Weights of a small transformer language model.
Size: 8 heads of 64 (2 for keys and values), 34.6M parameters.
Architecture: rotary positions, untied embeddings, normalized queries and keys.
Each number is 200 + 30 x the weight over its row's rms, rounded and kept within 0 to 999. Layers, rows and columns count from 0. The size before them is the row's rms in percent of the matrix's.

# q: layer 5 attention query, 512x512, rms 0.0726, rows 62-63,126-127,189-191,253-255, columns 0-63
# k: layer 5 attention key, 128x512, rms 0.0708, rows 61-63, columns 0-63
# v: layer 5 attention value, 128x512, rms 0.0884, rows 0-18, columns 0-63
# o: layer 5 attention output (transposed), 512x512, rms 0.0608, rows 0-18,64-81,128-145,192-209, columns 0-63
q189,090,202,184,225,249,219,190,234,186,200,195,170,203,149,240,234,238,197,268,200,189,197,222,208,199,159,245,186,221,207,215,206,241,204,242,155,182,215,192,196,192,237,178,218,171,217,215,184,223,179,240,186,214,198,193,247,246,127,207,217,238,220,163,204,164
q253,109,186,201,206,221,200,175,209,193,254,193,184,204,192,223,172,223,228,228,202,234,194,223,241,226,160,183,196,217,177,171,214,259,271,208,227,180,201,160,205,206,225,168,214,170,267,196,170,205,189,222,181,163,210,152,163,195,139,239,223,188,212,167,202,181
k61,163,191,195,187,192,239,206,183,158,176,223,163,199,184,215,196,178,221,204,212,175,223,194,203,202,197,188,176,158,214,166,223,248,180,245,246,202,178,192,185,172,200,245,233,203,254,180,214,179,147,211,197,161,201,161,193,250,173,215,215,217,223,170,134,237
q62,149,219,223,206,192,138,237,211,175,170,124,167,227,187,217,152,178,216,246,213,202,207,227,228,160,137,205,191,230,197,168,234,215,242,180,131,160,124,191,197,202,224,196,253,193,136,203,283,213,199,237,175,180,244,206,172,197,125,215,241,214,206,190,186,178
q126,115,223,212,208,199,180,251,206,195,212,119,165,201,203,194,143,173,209,247,188,203,204,231,228,179,141,197,168,210,194,175,230,218,249,188,152,135,146,211,199,206,232,189,251,180,162,227,269,237,204,233,185,169,258,179,172,222,148,226,256,237,190,191,180,172
q190,092,228,226,197,192,180,240,234,223,211,159,184,262,250,229,193,199,208,249,169,215,234,197,151,175,153,238,201,194,151,212,197,193,223,137,107,164,163,199,180,161,231,218,224,180,150,172,213,241,182,210,242,194,206,194,227,167,158,246,216,233,213,217,188,196
q254,106,220,229,204,193,139,210,225,172,147,168,173,230,205,240,178,193,237,237,192,220,199,225,246,156,147,195,195,218,195,138,242,219,237,153,122,170,140,179,166,247,226,213,235,203,139,227,244,228,225,235,189,197,257,212,174,174,134,222,225,240,202,149,173,190
k62,175,234,234,142,200,204,160,227,199,212,250,176,203,174,198,190,187,224,208,214,256,199,180,232,184,168,185,225,251,181,173,197,192,228,141,106,165,158,180,213,192,171,183,211,214,147,146,191,224,190,197,172,156,211,261,160,155,146,208,252,217,228,171,160,211
q63,145,137,201,272,178,174,189,213,175,234,187,200,201,213,204,197,244,156,262,192,201,190,209,167,232,223,178,214,166,131,188,180,210,205,194,209,222,215,195,159,198,217,208,192,208,224,184,223,195,157,169,205,247,202,192,219,206,202,223,195,179,189,219,179,231
q127,113,169,205,265,174,198,206,212,169,199,200,182,173,207,186,206,232,164,278,186,190,187,207,166,233,201,186,197,173,139,196,196,195,201,194,223,207,219,175,149,183,209,225,182,203,200,172,223,193,172,133,205,241,189,166,215,204,218,209,200,188,177,187,196,211
q191,086,173,220,259,134,163,205,212,203,244,182,192,179,236,243,166,177,205,254,186,201,190,237,148,188,236,164,218,160,152,170,238,248,215,197,186,177,172,186,209,139,161,181,141,232,238,206,159,190,122,199,219,190,171,183,249,250,195,249,219,173,214,224,176,193
q255,107,123,232,282,164,189,187,228,174,209,172,193,197,210,187,191,234,149,237,191,189,212,226,175,243,256,179,201,204,157,195,192,223,214,188,170,205,216,208,150,164,187,210,184,232,216,194,196,202,159,186,196,234,187,168,202,198,220,209,184,172,175,198,190,223
k63,164,203,231,224,155,168,243,178,233,183,177,184,181,231,187,178,182,190,163,170,249,186,185,256,200,216,206,191,210,189,178,174,255,197,184,175,229,195,209,217,184,211,168,193,216,245,200,165,190,156,210,223,209,198,163,198,173,228,254,183,168,218,215,241,217
v0,110,210,194,244,224,207,168,205,180,249,210,177,201,206,195,186,193,207,189,204,197,192,218,202,210,221,209,199,143,172,194,183,177,187,190,187,200,155,159,154,186,139,244,199,166,171,197,260,213,231,159,171,228,204,191,206,183,192,183,209,187,168,210,206,219
o0,138,206,176,193,180,197,173,237,149,182,189,196,192,227,228,237,133,239,189,177,235,159,170,268,161,208,165,239,261,177,185,186,240,204,179,208,195,221,234,173,206,243,206,225,245,195,237,210,191,193,196,171,251,203,150,217,194,226,183,199,230,222,231,162,183
o64,104,195,214,212,240,206,215,146,227,205,229,212,213,201,212,180,255,178,231,191,164,227,227,130,227,184,242,173,172,229,220,223,143,176,248,172,204,158,193,258,176,151,212,172,190,179,220,198,207,175,192,263,177,228,283,172,190,171,209,203,195,200,179,223,189
o128,079,225,228,177,125,221,222,218,224,176,148,195,196,137,163,193,197,187,188,178,175,206,175,215,195,196,173,177,210,238,144,219,221,235,165,182,223,217,182,175,243,194,202,197,142,249,162,214,172,246,225,249,198,136,189,195,178,175,226,236,196,203,216,195,204
o192,086,222,224,202,220,201,226,177,237,219,215,172,195,170,158,167,251,179,191,254,182,195,245,184,225,205,189,173,164,222,224,175,174,180,215,225,200,203,185,214,195,203,163,182,179,222,165,193,196,194,208,176,157,188,186,201,198,212,211,185,185,165,186,230,221
v1,110,183,221,186,232,207,192,183,206,179,207,194,217,151,240,215,208,150,244,250,203,160,126,188,261,200,193,198,223,206,191,200,171,192,239,212,217,113,187,199,208,170,91,243,147,180,280,254,172,259,167,155,204,163,189,163,238,215,187,205,215,202,186,209,176
o1,144,194,154,208,172,197,175,202,235,216,209,200,206,201,167,215,187,217,205,188,201,195,230,192,196,183,235,212,148,193,209,182,161,211,159,173,228,200,190,269,218,240,206,210,204,151,182,193,161,178,211,232,225,215,210,153,209,192,227,193,244,235,202,261,189
o65,099,218,253,206,188,175,258,181,143,177,200,190,230,164,232,149,195,197,226,200,222,184,178,188,201,213,190,185,296,210,221,225,256,152,198,233,187,183,237,131,175,93,201,199,238,277,190,207,228,233,165,182,185,182,155,244,206,176,165,172,191,126,210,177,205
o129,069,212,209,101,211,146,249,241,175,222,218,236,191,236,241,232,159,232,205,185,227,184,187,195,209,211,182,234,162,225,177,200,221,219,165,220,189,129,172,200,216,204,215,171,186,176,208,201,226,147,212,232,153,195,158,175,192,211,219,214,216,200,210,210,201
o193,098,183,211,254,229,258,162,183,195,186,185,208,178,220,209,188,223,183,216,219,164,212,170,207,196,217,205,151,239,201,199,222,209,194,264,219,226,253,188,154,188,232,184,196,204,175,219,193,227,225,214,178,228,198,237,218,172,191,197,247,141,223,174,166,215
v2,111,226,209,203,166,178,209,183,184,176,166,174,192,215,262,201,226,232,122,196,228,264,156,195,140,232,207,177,208,179,186,205,169,232,130,200,234,223,243,187,226,222,207,224,204,229,231,179,154,202,114,183,159,227,207,208,219,112,241,213,165,189,190,170,179
o2,144,156,282,236,233,185,184,241,193,201,192,151,142,215,147,214,213,204,196,164,201,150,192,239,178,229,214,176,144,205,212,233,159,162,217,140,179,201,146,272,240,168,219,202,160,210,224,186,178,197,210,244,211,192,151,217,154,219,153,200,195,217,207,176,210
o66,101,228,165,186,190,179,235,174,223,204,184,267,203,204,279,197,171,211,227,213,159,216,201,135,187,214,204,219,258,181,179,211,234,230,226,262,172,236,231,144,160,217,212,186,213,206,204,215,211,190,174,190,227,230,286,180,185,176,168,218,178,180,191,256,190
o130,071,205,214,180,159,204,137,212,179,251,219,207,214,174,192,198,222,247,145,219,173,228,188,221,238,225,159,196,236,192,189,158,219,207,161,215,244,147,204,115,252,193,152,250,209,174,172,230,240,206,174,243,243,203,211,188,191,200,191,161,207,229,203,183,196
o194,098,183,116,169,164,238,216,164,189,195,202,247,230,191,219,163,192,155,194,216,222,220,209,201,270,152,210,214,218,217,211,189,220,232,193,215,203,212,215,156,174,218,163,187,251,165,172,221,202,223,192,145,150,163,199,198,256,189,272,209,201,170,179,189,209
v3,108,172,181,187,169,180,170,226,183,150,186,193,200,219,239,209,193,195,159,189,184,209,201,175,179,219,170,211,226,211,209,203,231,160,197,171,240,235,237,193,241,216,224,114,194,229,211,134,194,178,192,179,284,195,191,142,147,196,206,242,156,246,183,206,227
o3,140,197,208,228,190,228,166,254,185,209,202,143,270,156,257,192,171,203,217,212,213,186,205,179,158,161,208,235,191,212,232,187,226,200,215,189,222,212,190,185,173,123,203,168,210,208,145,159,224,225,241,255,215,166,195,254,201,227,165,180,200,217,203,121,227
o67,100,225,195,133,186,217,228,182,238,204,217,223,158,232,186,169,221,220,216,199,199,173,211,179,256,242,147,125,166,168,170,233,180,239,164,210,133,183,209,189,219,243,209,200,219,190,237,226,211,197,206,154,193,233,198,167,195,203,205,207,180,181,196,257,190
o131,080,183,188,239,242,182,240,180,146,192,205,228,265,179,194,233,235,225,251,225,150,263,226,268,191,237,231,226,209,201,159,141,145,215,202,164,230,175,204,242,198,220,203,232,203,177,234,210,177,209,204,147,223,180,175,202,217,226,231,225,172,201,184,215,213
o195,089,215,189,207,201,191,212,152,177,203,191,254,116,230,133,213,198,177,166,159,179,223,155,206,217,202,190,193,241,202,196,194,209,186,195,242,209,240,181,189,224,262,153,249,156,213,217,233,151,205,133,218,141,248,227,150,180,124,212,223,238,195,233,230,179
v4,110,202,198,206,185,247,178,173,237,234,181,207,182,183,194,170,205,207,161,204,216,212,189,232,211,197,176,261,217,156,220,194,193,270,211,220,181,168,213,204,191,146,175,212,246,210,212,178,177,151,221,178,199,131,222,153,226,178,212,192,190,248,132,211,281
o4,145,204,228,210,168,212,169,222,225,221,195,164,192,252,198,189,165,194,174,206,154,246,246,211,229,175,209,202,126,164,196,253,216,186,193,196,203,197,206,148,235,231,209,217,209,182,225,174,151,280,213,234,175,226,238,219,185,206,178,196,237,157,258,160,183
o68,103,196,177,168,200,161,227,136,150,184,147,234,231,165,148,227,203,206,211,195,232,176,177,184,200,227,159,220,218,215,193,196,211,216,199,181,207,161,225,260,166,144,230,175,186,191,147,222,216,140,201,158,232,172,214,178,217,184,207,205,173,267,155,252,192
o132,074,231,143,231,250,191,174,210,241,182,205,212,205,200,244,178,150,220,169,198,169,192,212,225,195,229,231,224,244,253,219,163,205,221,168,205,193,225,149,187,206,255,210,189,202,226,186,159,218,236,225,185,220,209,189,210,194,261,236,203,177,186,209,177,231
o196,095,166,220,202,212,218,235,221,193,175,230,228,191,170,214,212,271,220,266,202,256,154,139,178,153,192,217,173,247,222,189,127,187,165,229,255,197,252,177,215,178,167,153,192,196,214,213,238,232,148,191,186,196,197,140,208,199,195,200,211,210,185,173,206,186
v5,107,256,190,163,217,232,160,160,247,239,190,205,178,203,176,238,185,184,122,179,148,244,228,234,170,181,142,180,234,207,234,243,225,158,153,206,202,217,136,216,195,218,220,181,226,228,292,224,263,164,138,217,219,153,175,207,256,214,204,194,158,205,184,252,152
o5,142,230,223,175,203,220,239,236,244,202,208,196,178,193,194,171,208,172,230,222,241,177,177,234,233,182,168,193,242,211,187,216,199,200,164,194,187,211,237,239,253,180,134,188,146,222,190,212,187,166,191,196,182,225,211,202,235,234,179,205,206,201,205,171,210
o69,095,193,234,212,231,163,183,174,158,178,148,206,249,214,214,208,177,224,173,161,189,206,241,189,201,200,259,191,128,178,234,174,254,166,239,209,211,181,197,162,157,212,273,214,221,217,168,222,167,182,196,203,199,197,204,208,174,202,194,225,191,185,212,214,201
o133,076,188,158,208,205,235,165,202,191,253,195,250,192,165,239,199,214,197,213,251,167,184,198,198,166,233,196,208,172,166,181,189,161,205,204,234,224,146,275,191,170,160,225,171,273,238,189,196,252,252,218,176,229,199,162,209,165,226,202,139,220,165,201,214,129
o197,090,177,144,230,183,178,170,178,170,186,225,170,204,228,183,222,190,222,198,182,206,215,183,162,175,173,186,200,223,190,172,178,181,220,224,191,150,237,155,164,188,235,172,221,223,120,234,181,204,230,209,220,185,183,209,206,188,142,234,196,196,257,205,198,228
v6,106,235,200,192,205,233,223,200,202,161,178,211,161,205,115,159,160,186,257,185,192,233,158,170,226,180,205,216,188,164,153,166,232,221,202,227,153,195,172,134,168,210,227,181,167,234,188,157,276,166,192,179,234,165,183,184,188,230,189,189,218,209,222,209,200
o6,137,172,225,214,206,196,179,195,214,192,231,189,190,214,201,152,193,190,212,262,198,279,186,217,195,268,166,189,237,187,218,192,199,193,172,161,207,188,236,179,213,232,241,174,177,212,216,242,158,201,251,180,189,169,138,209,227,189,182,232,241,199,210,201,191
o70,105,224,182,200,190,222,221,181,186,216,143,228,208,203,186,235,225,214,206,165,212,139,221,213,212,135,228,208,120,202,197,199,200,206,241,190,184,192,186,214,198,166,148,251,236,178,151,170,216,192,138,189,210,249,243,185,154,189,246,125,170,182,167,211,222
o134,077,211,169,208,232,226,216,206,185,215,206,221,213,264,179,213,244,218,188,265,223,207,191,148,212,209,212,222,207,165,216,231,212,190,213,185,212,190,169,232,169,169,205,196,214,171,240,187,199,254,216,217,189,248,113,145,196,185,217,245,253,220,149,169,216
o198,093,212,186,182,190,169,175,235,200,231,204,153,216,114,233,228,187,207,175,115,218,164,218,200,182,180,194,191,197,267,193,228,208,212,223,246,191,218,192,207,238,168,160,184,177,191,210,161,242,167,166,232,198,192,290,244,195,231,180,214,168,199,241,166,201
v7,113,169,193,258,179,183,202,207,195,136,225,224,170,203,240,182,165,247,260,260,185,202,194,238,277,178,227,229,183,210,220,216,271,151,152,197,190,210,164,211,181,200,183,158,187,180,198,196,139,194,182,210,193,129,205,186,242,200,189,218,181,209,183,225,136
o7,149,190,252,188,239,200,203,194,231,231,192,184,202,218,219,194,271,225,247,197,261,168,174,218,154,156,239,180,166,241,265,213,156,202,224,181,196,214,187,227,232,190,208,181,223,182,223,155,229,184,249,211,213,166,218,203,245,249,204,185,226,197,146,166,229
o71,103,203,195,203,161,182,225,193,159,198,158,231,181,153,152,225,150,200,168,170,173,242,202,171,234,164,168,246,216,142,125,205,236,199,175,197,182,183,199,177,176,242,142,254,191,190,181,247,183,180,189,184,221,210,168,208,191,165,179,199,188,198,186,237,159
o135,073,194,219,177,194,227,161,210,174,238,266,210,199,207,219,191,182,198,194,177,229,210,188,168,224,241,201,193,194,194,236,213,136,215,231,231,240,160,189,199,261,175,225,174,241,203,177,212,208,182,185,172,162,233,220,203,168,204,239,192,195,282,203,223,233
o199,091,216,112,214,198,244,204,199,184,176,177,185,221,217,210,214,154,150,142,192,181,212,222,171,245,254,156,156,239,193,146,184,225,206,166,202,197,241,225,180,162,194,234,191,170,197,196,208,182,254,159,226,197,251,183,164,178,150,182,229,150,150,283,213,202
v8,110,119,158,174,177,180,184,194,150,194,167,171,193,185,176,198,195,220,153,242,200,184,165,280,211,168,221,226,206,229,218,158,221,164,197,197,208,195,230,234,215,173,215,140,225,148,231,177,181,225,195,196,165,151,212,190,195,231,189,144,211,221,187,208,190
o8,143,197,215,214,198,202,165,205,237,187,214,229,174,209,224,204,170,203,239,219,144,242,219,200,219,223,189,159,188,160,255,224,202,176,183,200,221,205,185,220,221,234,194,185,227,248,161,198,200,207,180,186,224,192,183,210,250,235,203,181,181,211,215,195,182
o72,100,202,157,180,224,168,247,189,162,236,224,158,172,185,186,201,241,153,183,194,256,187,162,207,145,189,222,237,196,247,164,184,185,192,195,208,175,183,225,201,188,185,203,258,201,179,250,206,212,187,202,219,196,175,200,175,159,181,225,222,192,173,202,244,204
o136,074,194,221,204,174,257,241,184,208,245,228,224,234,259,177,182,196,185,185,221,229,163,194,177,193,167,160,201,151,164,222,203,212,223,173,238,165,197,188,209,166,192,179,203,157,188,147,198,167,147,202,246,255,231,194,174,143,223,150,179,242,200,221,163,232
o200,090,229,208,175,197,203,181,209,206,183,195,185,219,178,185,225,237,229,171,191,229,167,191,216,239,221,153,199,231,203,162,200,196,251,216,162,184,205,196,164,185,168,227,205,169,198,196,205,190,204,215,187,161,204,232,225,178,193,181,225,217,214,182,209,217
v9,104,181,186,220,148,203,184,219,213,196,170,193,196,166,193,234,223,193,204,259,217,178,209,170,217,166,194,218,212,180,182,221,206,208,186,224,226,143,181,208,191,217,257,235,199,222,188,291,191,208,187,193,167,211,206,206,200,191,174,199,185,171,175,206,222
o9,135,184,197,224,208,205,189,184,169,182,214,184,182,233,170,181,197,225,206,201,180,236,217,177,204,198,215,145,151,197,203,181,216,135,215,183,221,218,178,260,237,152,181,174,190,188,234,183,197,204,225,189,247,178,224,197,138,184,202,205,299,184,225,212,172
o73,103,186,219,163,196,213,158,218,199,184,184,209,209,202,211,192,155,166,178,197,227,182,225,198,169,191,180,253,215,182,192,239,192,258,218,189,208,169,239,171,145,229,224,226,203,155,184,259,184,169,196,196,147,184,193,238,245,197,210,228,131,229,184,151,210
o137,072,209,221,206,210,193,181,132,240,206,182,203,182,209,202,184,236,209,241,257,269,238,162,207,161,191,170,145,196,195,201,183,236,151,203,184,187,200,123,169,184,180,147,270,187,190,246,199,175,219,200,200,245,168,199,134,154,236,206,196,148,211,178,207,144
o201,091,230,190,225,208,193,250,201,210,212,214,200,228,176,250,228,205,205,217,139,159,158,188,221,246,241,202,229,265,201,194,166,165,244,169,262,156,226,252,157,218,261,206,160,243,239,185,185,190,206,181,216,190,259,191,196,244,180,215,158,148,172,189,208,227
v10,112,239,174,176,193,169,199,163,214,209,128,237,206,197,210,224,225,241,222,211,158,191,200,192,221,197,234,204,182,251,151,249,159,227,209,210,243,100,238,231,243,179,234,161,163,186,174,197,151,217,220,204,220,220,214,204,191,190,193,198,151,183,191,185,163
o10,146,221,168,219,189,233,211,227,207,169,172,195,182,275,246,249,203,204,219,208,286,199,227,207,203,217,255,181,224,234,142,245,222,186,163,199,197,296,159,175,152,241,175,210,138,226,168,161,179,259,243,235,180,188,215,202,135,188,199,161,271,224,189,203,176
o74,108,207,206,167,218,136,207,151,163,242,197,258,223,106,175,206,207,211,182,171,166,209,144,203,219,173,162,232,145,179,242,171,235,194,260,198,214,157,243,248,234,199,207,175,214,171,217,218,218,162,172,151,199,180,189,193,230,239,222,244,133,173,193,236,218
o138,079,187,207,247,193,217,205,220,224,166,282,135,236,223,233,166,216,173,190,203,219,226,225,212,234,173,196,218,240,162,152,179,169,206,157,257,137,172,229,202,188,154,179,252,221,172,272,234,230,223,228,215,229,229,194,166,204,156,187,196,251,216,213,149,204
o202,088,128,212,190,222,196,155,183,214,259,220,176,175,149,162,130,199,159,193,216,135,204,201,199,164,231,133,160,185,193,265,130,163,230,223,209,227,151,209,185,234,174,218,171,245,184,207,228,197,150,171,182,213,209,173,228,220,204,204,185,134,192,185,185,205
v11,109,205,151,194,189,250,200,215,175,203,148,195,177,208,190,170,186,197,242,241,237,191,199,193,197,212,199,169,226,181,194,202,157,215,235,211,231,192,174,189,204,235,156,272,202,210,227,205,230,200,184,192,201,263,217,216,201,209,230,208,185,214,168,233,229
o11,144,206,265,220,229,194,206,198,217,188,207,198,210,185,190,215,203,203,226,223,232,185,151,165,165,198,241,199,151,141,121,161,196,240,226,241,196,170,163,260,245,243,179,218,211,165,167,196,203,173,234,195,196,200,249,216,235,233,171,170,152,136,151,178,177
o75,105,182,161,177,181,173,121,212,183,248,205,215,179,190,200,189,225,191,183,183,174,174,251,211,233,198,172,219,254,242,268,188,180,178,144,174,190,208,193,166,165,174,230,169,217,180,211,209,212,217,162,189,186,207,175,190,168,251,212,234,220,232,212,179,220
o139,076,191,202,277,258,179,251,144,222,166,192,193,258,216,148,215,202,210,206,210,193,204,232,256,163,158,164,188,176,180,243,258,210,179,227,238,198,171,187,214,198,162,198,169,213,209,228,207,169,188,212,159,210,198,248,212,172,158,170,183,216,176,214,203,220
o203,093,218,160,152,152,266,273,187,200,168,213,179,184,196,245,221,163,198,154,184,168,233,187,206,232,206,205,189,199,250,216,194,180,178,168,138,216,229,255,166,208,161,203,205,186,268,237,195,215,240,184,224,218,158,137,171,224,134,227,231,215,269,256,227,233
v12,110,211,160,154,202,224,235,148,230,257,287,197,190,227,137,230,204,197,163,176,174,181,143,207,180,204,192,171,201,177,193,188,236,197,172,195,244,209,116,205,204,192,294,161,221,190,171,219,219,195,270,167,106,206,208,208,177,195,202,226,163,206,226,193,217
o12,141,223,144,185,172,196,221,194,189,225,213,218,189,233,194,227,161,194,207,210,187,257,236,170,174,183,200,148,246,252,218,236,163,154,209,180,157,235,188,203,164,228,223,214,229,197,237,190,141,216,198,187,223,161,169,160,190,227,190,192,220,183,165,193,189
o76,102,207,229,236,215,199,193,201,215,198,195,221,173,185,197,172,276,180,224,174,163,149,158,218,216,174,211,206,239,191,195,98,213,229,203,253,262,174,211,196,204,194,205,175,151,219,175,212,250,189,200,182,201,260,223,232,192,188,169,203,154,217,247,201,151
o140,083,173,168,198,159,210,250,220,181,107,171,195,161,144,189,232,209,242,189,186,223,190,215,162,156,241,230,239,182,188,177,254,174,160,211,212,193,186,253,230,180,188,187,218,202,211,216,214,198,209,222,224,204,147,156,207,179,227,219,191,167,167,239,199,153
o204,094,168,273,197,231,197,159,205,208,206,204,195,229,172,256,186,198,196,206,206,200,165,156,262,234,216,200,244,129,145,204,189,241,261,198,190,234,179,214,193,219,164,173,209,194,179,164,212,230,155,152,241,195,239,231,211,222,150,220,204,204,226,185,224,266
v13,115,229,202,224,201,164,225,242,210,206,186,259,184,206,248,207,189,177,247,151,182,177,209,179,149,204,185,182,207,218,181,205,202,149,225,224,194,189,221,270,162,218,164,203,170,202,165,172,232,196,146,248,160,205,208,192,188,157,203,209,137,197,227,197,193
o13,146,227,201,195,231,235,176,157,166,219,188,207,246,180,133,158,187,165,233,236,238,219,186,211,210,218,205,231,159,196,186,192,191,202,178,238,193,255,184,140,237,192,174,183,201,179,223,176,186,121,152,206,240,187,212,247,219,187,211,188,216,191,194,128,205
o77,104,201,208,247,215,181,271,257,242,167,185,206,153,228,275,212,216,217,164,185,193,178,215,223,181,200,189,126,218,208,222,212,196,225,251,190,176,167,217,233,168,205,225,174,215,197,186,256,199,265,241,167,190,213,203,164,176,215,215,174,203,197,150,223,180
o141,080,260,218,215,183,190,153,186,159,243,193,200,200,174,179,193,253,242,186,191,181,200,194,227,231,269,176,224,218,196,212,238,201,151,160,154,232,159,173,233,212,210,215,209,196,208,156,208,225,181,173,159,158,209,228,231,202,169,194,250,223,217,177,193,248
o205,096,166,148,147,203,196,205,227,241,219,240,202,204,211,274,239,191,204,195,170,174,188,254,159,199,152,205,195,223,196,203,204,210,211,225,163,210,193,211,218,176,210,220,254,197,231,203,199,201,245,247,226,195,188,152,162,191,195,178,243,196,206,230,272,216
v14,110,191,207,178,177,183,187,217,224,135,258,191,189,186,192,216,201,191,158,173,195,206,185,264,134,192,207,154,197,178,177,187,223,239,201,181,175,234,223,200,218,218,201,206,203,221,233,174,273,222,195,181,219,193,186,187,240,230,205,250,182,181,182,187,243
o14,141,219,195,196,188,206,181,113,179,182,178,165,222,217,232,192,162,191,184,143,151,177,187,181,211,197,208,229,255,241,188,144,180,206,188,180,210,191,210,236,151,216,198,185,214,221,193,171,224,183,91,183,187,237,223,172,173,223,171,215,227,227,182,262,136
o78,103,209,255,188,189,184,165,257,220,206,237,240,173,195,190,197,236,203,235,250,203,253,208,232,188,206,199,198,157,154,224,193,207,229,222,219,216,171,210,167,205,239,201,191,155,195,178,230,236,208,264,227,167,181,208,202,224,166,236,187,217,201,221,159,262
o142,073,223,167,179,254,214,209,184,214,199,151,189,151,231,231,161,222,172,227,193,191,209,211,203,147,150,234,197,228,186,176,176,166,203,198,155,198,183,196,222,198,188,181,187,234,129,201,191,193,157,195,167,151,197,209,175,255,219,226,225,166,251,191,221,225
o206,092,164,183,198,196,206,227,259,186,240,205,246,210,166,142,257,197,211,211,224,231,193,224,141,215,208,178,170,178,145,198,284,236,166,201,219,209,268,186,181,230,167,200,221,204,175,230,196,131,241,259,239,246,143,183,227,212,193,200,205,147,168,206,161,229
v15,111,261,235,243,180,217,191,206,186,240,203,217,207,145,247,148,206,164,177,186,174,171,228,170,204,204,198,194,228,165,196,195,190,206,197,201,187,196,194,199,225,207,245,222,202,209,172,158,194,269,232,202,246,225,200,191,169,189,186,225,200,188,183,185,180
o15,144,148,195,184,197,205,190,194,187,185,162,225,168,160,230,142,188,187,208,246,225,219,132,185,167,222,191,275,168,191,180,204,194,203,180,171,225,183,201,225,191,213,199,173,181,181,173,203,206,215,228,241,160,199,189,194,210,172,181,171,188,197,176,211,208
o79,104,227,211,201,202,162,239,214,200,237,219,200,201,197,176,276,169,215,185,175,159,185,225,196,206,234,184,165,241,184,212,208,210,237,217,249,189,227,176,168,225,225,190,230,169,223,215,200,221,168,219,153,211,202,193,204,205,203,180,245,197,193,233,200,183
o143,084,224,236,226,221,231,223,119,168,187,254,176,254,256,215,211,226,241,243,255,185,227,224,187,241,184,213,205,201,241,190,152,170,212,180,155,172,157,207,260,203,189,222,194,252,222,263,183,125,190,217,194,213,209,221,158,235,201,195,198,217,213,178,157,164
o207,097,216,185,189,206,222,182,237,221,192,207,191,234,257,160,197,242,183,167,129,180,161,251,254,207,153,236,132,219,191,226,249,208,189,237,245,177,235,201,180,176,194,205,222,239,186,177,218,202,186,147,207,239,171,231,243,170,237,260,225,229,168,214,226,253
v16,110,202,213,131,179,232,196,141,212,195,212,135,262,207,157,186,242,240,149,172,216,174,220,171,293,219,185,213,185,186,188,195,187,170,198,188,161,240,191,212,202,207,200,202,230,181,172,107,191,197,219,217,224,188,224,154,197,196,259,144,205,223,200,184,191
o16,144,240,187,246,222,205,209,197,220,177,172,211,155,196,160,180,197,161,174,219,98,193,166,180,160,193,179,182,231,195,230,207,161,245,243,131,193,239,177,176,204,209,219,238,161,229,210,199,203,169,177,164,187,216,238,251,208,161,182,241,176,230,260,171,211
o80,099,150,176,186,189,207,173,158,177,272,224,234,221,222,257,215,179,225,196,203,216,203,221,208,193,171,201,223,157,207,211,199,211,177,227,221,185,160,258,180,194,210,155,151,182,146,186,210,150,216,231,224,217,152,150,203,212,203,236,147,214,157,181,222,254
o144,080,215,199,256,213,200,150,248,246,164,242,187,190,196,212,156,204,229,228,162,243,230,158,194,277,239,232,193,204,210,222,136,228,185,227,204,206,274,179,233,188,201,218,208,250,179,192,222,214,223,190,194,214,212,220,166,221,220,174,240,183,167,207,227,221
o208,094,186,258,145,194,182,236,236,152,161,190,192,224,185,226,255,187,214,230,215,261,198,254,242,203,211,206,198,220,195,167,226,230,175,121,261,228,139,228,236,214,218,209,162,233,231,195,228,236,204,220,221,190,182,157,193,187,211,197,205,195,186,130,203,172
v17,108,246,169,210,190,207,200,226,220,259,183,189,223,202,194,208,222,199,173,189,188,226,182,221,226,211,171,201,226,211,199,181,247,232,169,152,184,182,205,189,236,244,201,180,224,204,144,224,191,109,184,237,216,157,206,199,167,204,232,190,221,181,161,189,188
o17,137,191,255,257,212,193,208,162,157,185,175,219,239,201,163,200,214,227,209,228,246,220,161,215,198,202,184,136,206,153,208,206,196,165,187,150,230,169,202,255,223,221,208,212,169,227,194,172,175,268,195,192,228,164,215,223,240,223,185,217,200,244,204,195,191
o81,099,228,186,159,135,182,182,218,233,196,224,192,180,151,271,197,190,180,200,225,188,197,231,214,245,206,218,232,186,230,163,206,192,200,185,260,150,222,209,164,182,163,152,165,248,183,202,217,240,147,234,166,129,205,185,171,179,211,221,136,226,154,188,199,167
o145,079,194,200,201,208,175,191,174,196,170,204,205,179,208,159,222,228,198,185,186,204,164,219,196,176,224,229,237,131,189,279,258,191,216,251,278,224,149,175,193,148,125,219,260,173,231,169,163,188,244,227,196,219,194,217,243,180,198,158,203,196,214,226,213,201
o209,090,187,149,132,224,219,237,260,240,209,221,209,200,261,194,182,208,193,212,154,185,204,218,154,198,169,190,237,222,235,184,179,221,219,168,188,190,228,206,162,215,252,213,174,218,175,256,215,186,152,189,222,188,249,208,150,196,142,213,206,162,188,212,202,222
v18,109,202,208,265,190,205,183,200,213,274,192,182,189,205,218,227,211,221,220,248,240,222,194,220,196,233,183,168,185,140,217,227,176,257,239,198,220,227,175,196,199,155,175,282,199,187,180,178,191,204,189,186,197,155,167,187,252,230,202,206,234,195,161,189,200
o18,141,146,230,217,263,178,215,252,235,145,194,175,149,209,222,201,180,250,179,199,175,226,122,196,179,183,200,223,221,172,169,263,204,214,234,189,216,208,165,158,142,279,195,224,249,197,194,208,235,247,132,221,228,211,177,209,126,202,196,220,186,242,245,214,164